{
  "num_attention_heads": 3,
  "intermediate_size": 512,
  "vocab_size": 16384,
  "lr_head": 0.0174,
  "warmup_steps": 200,
  "final_lr_fraction": 0.02
}
Each number is 50 + 10 x the weight over its row's rms, rounded and kept within 0 to 99. Layers, rows and columns count from 0. The size before them is the row's rms in percent of the matrix's.

# up: layer 2 MLP up, 512x192, rms 0.117, rows 422-438, columns 64-127
# down: layer 2 MLP down (transposed), 512x192, rms 0.106, rows 422-437, columns 64-127
# gate: layer 2 MLP gate, 512x192, rms 0.119, rows 423-438, columns 64-127
up422 097:50 51 38 53 46 27 52 52 73 56 72 38 54 51 56 62 40 63 35 40 81 52 35 49 57 54 54 52 45 61 63 59 44 55 56 39 42 44 48 37 72 39 51 58 59 48 46 51 53 30 56 52 64 56 58 37 55 59 49 58 43 75 51 44
down422 091:48 37 60 48 41 73 49 35 39 41 34 62 56 46 34 44 58 34 64 58 27 47 63 54 47 45 37 51 47 45 37 47 54 59 45 55 55 50 55 55 28 58 40 44 45 59 50 51 45 74 55 41 37 46 46 66 53 40 48 40 58 27 61 45
gate423 106:42 46 63 72 58 60 35 69 50 58 53 55 39 44 56 35 49 56 28 51 64 52 44 67 62 48 46 61 48 48 40 55 45 57 66 52 50 51 64 59 52 44 40 57 43 67 65 58 60 61 42 53 58 43 78 61 55 57 53 42 60 53 54 60
up423 107:47 62 59 52 53 70 48 61 54 49 45 64 47 45 40 49 44 46 73 59 41 49 52 62 37 36 54 33 53 47 53 44 60 52 44 49 55 53 33 44 48 46 32 46 38 55 63 40 58 66 40 52 44 51 48 58 43 44 59 72 52 36 45 39
down423 104:64 46 40 53 41 37 65 34 57 37 53 44 53 51 56 66 51 48 39 62 53 53 40 45 29 46 47 46 42 59 56 50 42 47 44 46 37 55 62 59 45 64 50 44 59 43 40 65 68 43 64 62 55 44 24 49 43 54 43 41 47 48 38 50
gate424 091:30 60 34 65 45 47 30 36 64 47 52 61 44 64 48 58 27 48 46 72 44 45 48 57 48 52 45 57 49 74 51 46 47 59 33 52 70 27 50 51 47 40 43 39 54 52 46 60 53 66 66 47 56 48 42 52 42 61 60 61 70 42 45 41
up424 095:60 52 65 51 32 50 67 44 43 55 74 63 53 61 52 63 45 43 42 57 46 33 53 50 41 43 56 58 61 53 53 48 43 42 34 40 38 36 60 46 42 56 44 47 65 46 57 50 64 45 50 59 39 63 49 60 44 65 48 56 58 44 51 35
down424 091:58 57 41 48 61 48 42 65 46 49 31 57 68 47 60 42 65 58 63 57 46 62 41 43 46 54 43 57 45 41 58 44 51 37 66 62 42 61 37 38 50 37 30 46 49 56 63 67 34 54 47 33 53 42 42 62 47 37 43 27 49 41 55 52
gate425 088:71 56 54 61 56 41 50 44 54 57 61 65 41 67 54 50 66 42 48 47 37 46 40 63 56 35 46 52 45 49 66 53 46 50 58 39 42 60 63 63 53 35 65 32 43 61 41 45 37 65 47 53 48 65 41 37 44 49 55 58 59 32 44 39
up425 100:57 48 52 35 58 71 33 49 61 49 41 62 33 52 46 45 46 40 57 46 44 55 49 45 46 40 47 43 39 49 49 62 56 48 45 48 68 26 54 39 54 53 44 59 42 43 43 53 54 58 53 43 59 56 40 42 60 46 52 56 55 48 53 59
down425 091:34 59 41 53 51 34 67 56 53 40 44 34 75 42 63 59 58 56 43 68 70 47 62 49 52 62 45 54 53 48 31 25 53 50 56 49 46 71 58 45 39 40 60 39 62 44 47 48 44 60 41 49 48 39 68 59 43 56 42 42 45 46 54 39
gate426 095:47 56 48 52 53 56 59 46 29 34 37 49 65 58 66 59 49 32 46 50 37 53 51 55 42 46 39 35 58 44 41 70 53 59 62 61 64 60 46 47 49 57 55 46 41 34 38 42 39 47 45 64 34 48 67 34 53 50 45 50 40 33 48 56
up426 094:44 51 63 46 54 63 43 42 56 49 49 70 48 38 61 46 38 58 46 50 41 64 51 58 51 51 45 40 24 48 51 63 43 66 60 56 51 51 59 46 60 50 43 43 59 55 40 36 65 39 49 37 42 70 48 38 46 49 53 34 53 57 53 55
down426 097:62 41 40 53 44 39 52 55 53 40 54 50 41 46 38 55 60 45 56 62 64 53 49 54 62 59 59 60 66 50 51 34 53 30 41 56 44 38 50 51 48 46 61 37 55 68 49 59 37 57 54 57 53 42 46 71 65 48 50 61 58 51 54 33
gate427 113:35 39 49 62 56 69 72 60 67 47 59 39 52 50 47 57 48 48 42 39 62 44 53 49 36 47 71 38 54 58 57 57 50 50 42 61 34 55 71 55 38 51 55 51 52 57 52 44 41 47 39 44 42 66 49 44 38 47 49 57 54 63 58 31
up427 108:42 67 47 44 52 50 65 55 46 51 54 40 68 58 67 52 47 40 47 38 47 35 28 34 60 48 64 65 55 63 68 42 65 57 69 38 54 30 55 45 48 50 52 53 59 64 48 34 55 40 57 55 73 42 48 38 45 42 37 41 41 41 48 42
down427 104:42 31 60 52 60 46 65 44 41 31 38 48 55 60 55 56 39 54 32 55 66 51 63 38 59 58 53 36 62 33 52 63 53 49 29 58 62 38 66 49 37 48 47 51 48 32 45 43 44 51 40 57 48 57 39 39 30 51 38 64 60 53 65 36
gate428 102:60 46 53 49 64 32 37 37 44 56 53 46 57 49 33 43 48 61 54 54 39 44 56 50 56 48 67 46 45 50 40 55 63 42 41 62 66 56 53 65 63 29 57 35 60 61 57 40 59 54 57 61 41 61 61 47 54 53 39 58 38 56 39 56
up428 087:63 56 48 51 55 48 54 45 42 64 58 47 46 45 49 47 38 51 37 55 71 69 46 49 51 63 52 60 59 57 53 51 44 58 50 46 60 49 65 31 43 46 39 43 49 50 49 44 47 60 49 35 72 48 56 49 39 31 40 47 38 57 38 54
down428 100:41 47 33 37 53 34 55 51 47 52 54 42 66 58 37 47 49 64 60 49 49 51 52 52 51 62 60 48 47 51 40 48 65 40 53 62 63 50 55 53 57 35 52 56 62 66 51 35 56 39 57 55 37 44 75 55 54 48 61 53 45 54 37 67
gate429 104:59 51 76 47 53 44 56 42 48 36 35 57 39 35 38 48 54 63 52 39 55 52 52 59 35 57 43 66 47 56 52 67 50 58 47 58 49 50 51 49 66 43 31 25 38 24 44 62 55 45 67 39 47 57 55 52 62 45 53 60 34 61 40 44
up429 089:52 64 25 50 36 37 65 47 37 56 59 40 49 58 48 45 48 53 35 65 45 57 62 39 48 63 47 35 46 38 46 48 46 53 76 56 44 44 53 68 43 70 42 39 50 50 60 46 49 25 49 50 53 46 59 52 47 34 49 45 48 56 31 45
down429 105:62 43 70 57 52 59 59 49 60 49 30 57 54 45 39 40 53 54 57 54 50 28 32 66 71 45 45 67 51 62 54 46 43 58 31 38 26 55 46 36 49 53 56 26 53 60 39 64 53 54 56 59 42 58 52 64 68 59 43 54 38 56 49 48
gate430 098:62 50 57 44 36 53 56 63 48 36 34 46 70 66 48 64 57 53 60 51 54 48 49 62 35 52 54 35 50 49 43 46 50 28 57 38 61 44 56 48 39 36 54 55 47 50 51 50 47 57 44 60 52 53 59 65 67 46 36 56 56 54 57 62
up430 097:45 58 47 38 48 38 35 58 50 62 54 41 69 49 43 71 56 35 45 44 39 50 45 53 60 48 41 43 45 32 47 68 54 43 38 53 57 60 29 69 50 44 60 53 28 41 62 53 43 49 63 51 34 48 31 45 66 69 53 60 64 45 46 66
down430 098:47 54 47 62 57 69 57 44 49 61 48 67 18 41 61 36 55 47 50 60 47 44 64 45 59 33 49 57 51 45 54 53 59 58 44 58 45 40 62 40 67 58 39 45 64 59 50 46 60 64 56 50 65 47 51 42 35 53 58 48 24 50 61 42
gate431 099:51 41 55 58 59 47 57 64 52 60 56 35 51 31 38 50 66 55 51 52 53 44 51 59 37 39 50 68 41 66 44 61 40 42 71 49 30 67 54 44 52 52 55 50 45 60 53 48 62 56 33 47 59 48 39 52 67 64 40 63 43 57 50 48
up431 098:63 38 62 44 51 66 59 49 52 53 49 39 65 41 54 45 65 51 65 50 51 56 59 51 44 46 57 64 60 55 51 42 71 44 55 53 34 51 43 43 51 47 60 39 54 65 52 57 53 41 39 59 45 61 63 58 61 67 58 64 44 58 59 47
down431 096:45 51 49 72 53 33 53 64 52 59 53 50 54 36 37 42 56 50 40 47 48 47 57 50 51 40 59 66 44 38 42 62 48 53 51 49 39 71 56 42 54 54 64 48 36 55 55 53 69 60 35 51 60 33 35 55 64 48 34 58 46 43 56 51
gate432 097:65 62 54 51 48 36 53 41 42 45 44 49 61 65 50 60 53 56 50 55 46 45 60 47 31 30 50 37 39 72 44 46 54 43 50 51 56 56 34 69 57 38 58 54 41 25 43 53 37 61 50 53 38 75 72 52 42 38 39 34 45 48 37 41
up432 093:37 39 70 48 37 47 56 66 58 49 55 37 45 65 44 53 40 48 50 43 52 63 58 30 58 62 51 43 60 35 51 48 45 69 79 45 49 48 62 44 57 58 34 68 26 39 42 46 46 58 52 41 63 46 48 50 66 63 33 45 47 57 32 60
down432 101:67 45 40 52 54 38 55 49 50 55 45 52 65 67 49 56 54 45 41 55 39 38 62 59 28 26 49 42 37 75 43 50 53 33 30 58 64 47 33 61 59 30 65 36 46 40 60 59 53 57 59 64 33 69 73 49 46 31 59 45 38 46 47 35
gate433 105:55 52 47 40 50 37 74 53 44 55 41 54 30 41 73 46 39 56 35 38 41 30 37 41 32 51 61 29 50 50 39 59 41 63 48 40 62 55 44 44 57 53 43 72 52 47 42 63 50 43 33 56 62 33 44 50 53 56 45 44 50 40 59 48
up433 096:53 33 49 66 49 31 52 40 51 65 42 44 58 51 43 58 56 38 55 79 70 53 36 54 48 42 46 53 51 45 49 59 46 36 62 40 70 34 49 31 35 34 64 50 42 46 53 52 53 39 52 52 48 33 42 45 61 52 25 35 51 54 47 38
down433 101:44 45 56 33 60 67 72 60 54 29 61 55 28 44 66 42 52 50 41 17 46 68 67 32 61 53 56 52 40 57 51 46 48 52 36 58 50 60 48 48 65 47 44 58 50 37 59 65 48 52 52 26 43 52 55 53 56 36 54 37 45 45 53 60
gate434 096:60 41 35 54 58 72 58 49 46 55 54 49 42 36 48 57 36 46 38 54 46 48 56 51 50 43 54 37 49 47 65 56 33 52 40 55 40 39 48 43 56 40 52 41 57 49 59 33 54 30 57 54 36 58 53 53 41 41 41 51 56 48 44 66
up434 096:42 47 38 59 43 36 51 82 44 51 47 53 48 52 69 55 45 51 70 54 46 47 39 66 45 64 54 48 54 48 56 60 58 75 44 47 45 38 42 46 54 42 49 38 62 49 57 36 56 53 51 30 36 30 59 55 49 44 47 68 60 44 38 53
down434 093:48 55 57 45 64 62 51 41 38 33 59 43 37 56 27 44 55 48 49 40 53 44 56 46 23 28 54 50 52 36 43 53 41 33 45 57 42 53 48 50 39 52 52 44 33 39 59 42 54 50 56 56 60 68 43 49 59 53 53 34 50 42 68 43
gate435 092:55 47 56 35 24 52 45 48 46 47 51 52 33 54 47 70 58 70 44 63 43 43 63 47 50 43 34 43 47 39 45 47 41 51 51 12 46 37 26 43 58 35 61 56 32 34 42 37 48 57 46 55 44 52 46 59 57 55 65 51 56 48 36 49
up435 091:37 56 42 42 53 33 43 33 45 52 36 47 61 24 45 45 40 61 81 45 40 45 31 43 48 42 62 54 46 54 54 33 48 60 45 30 47 63 64 49 47 38 56 53 61 73 41 43 53 48 45 39 52 49 60 55 33 45 55 58 46 42 57 36
down435 095:60 46 54 50 70 46 41 48 47 46 60 56 44 58 69 47 61 38 40 40 57 69 56 60 43 62 47 51 59 55 52 61 54 49 72 71 66 39 54 51 53 58 45 52 44 44 53 54 46 58 37 64 59 54 57 34 53 72 32 37 45 47 55 49
gate436 095:34 71 43 47 47 38 34 38 51 48 52 61 46 52 51 82 65 50 52 44 30 34 38 55 64 30 32 59 46 49 55 48 47 44 49 46 64 34 62 69 34 65 71 60 42 42 45 42 53 47 49 66 47 34 43 50 41 39 55 49 36 39 70 45
up436 097:29 58 57 47 42 55 49 49 61 62 58 46 52 48 45 60 52 54 41 66 68 33 46 66 33 49 47 46 41 57 42 43 76 60 52 35 38 64 60 52 48 40 53 57 52 59 44 55 59 62 35 47 46 50 52 42 43 44 50 48 53 57 57 31
down436 092:51 43 56 63 49 40 63 53 65 43 37 57 58 59 51 44 56 47 65 42 41 58 60 38 63 62 42 56 59 49 58 43 26 30 58 57 69 38 49 49 68 44 45 48 58 52 51 47 43 29 69 35 58 61 63 55 70 52 57 48 45 63 32 66
gate437 104:57 27 54 34 54 50 36 55 54 53 37 59 54 62 57 64 47 55 53 39 57 48 41 48 32 62 59 48 60 54 53 42 43 67 47 51 60 48 73 64 46 40 38 43 60 43 50 54 79 58 40 58 59 46 40 51 66 71 37 41 49 54 49 41
up437 087:61 62 51 39 46 59 44 62 48 56 40 50 51 30 52 54 46 45 49 66 35 34 52 66 40 36 45 40 60 51 34 51 40 54 40 40 57 46 53 22 54 66 55 62 42 32 52 60 67 34 51 38 46 20 42 62 60 48 57 41 53 45 57 51
down437 099:55 74 32 58 57 60 53 36 50 42 65 43 40 50 50 47 43 48 48 53 36 52 52 58 63 57 61 60 47 42 41 50 60 39 58 54 39 48 34 51 45 52 58 69 42 55 48 22 35 47 52 50 53 63 52 37 37 39 62 63 57 53 60 53
gate438 102:41 41 60 43 32 48 64 52 50 59 54 36 59 49 33 34 71 59 46 55 56 48 38 40 39 49 41 51 58 79 56 54 51 56 43 62 46 32 42 52 50 52 56 56 52 36 44 38 50 42 49 42 60 40 38 62 49 65 52 55 66 49 57 59
up438 112:59 51 41 44 47 55 50 53 71 51 20 63 30 58 39 57 45 49 48 54 49 38 40 48 13 54 60 40 27 46 55 32 45 37 64 46 36 50 37 54 53 37 51 61 51 53 67 49 64 40 55 39 44 65 55 25 48 36 60 52 32 55 44 45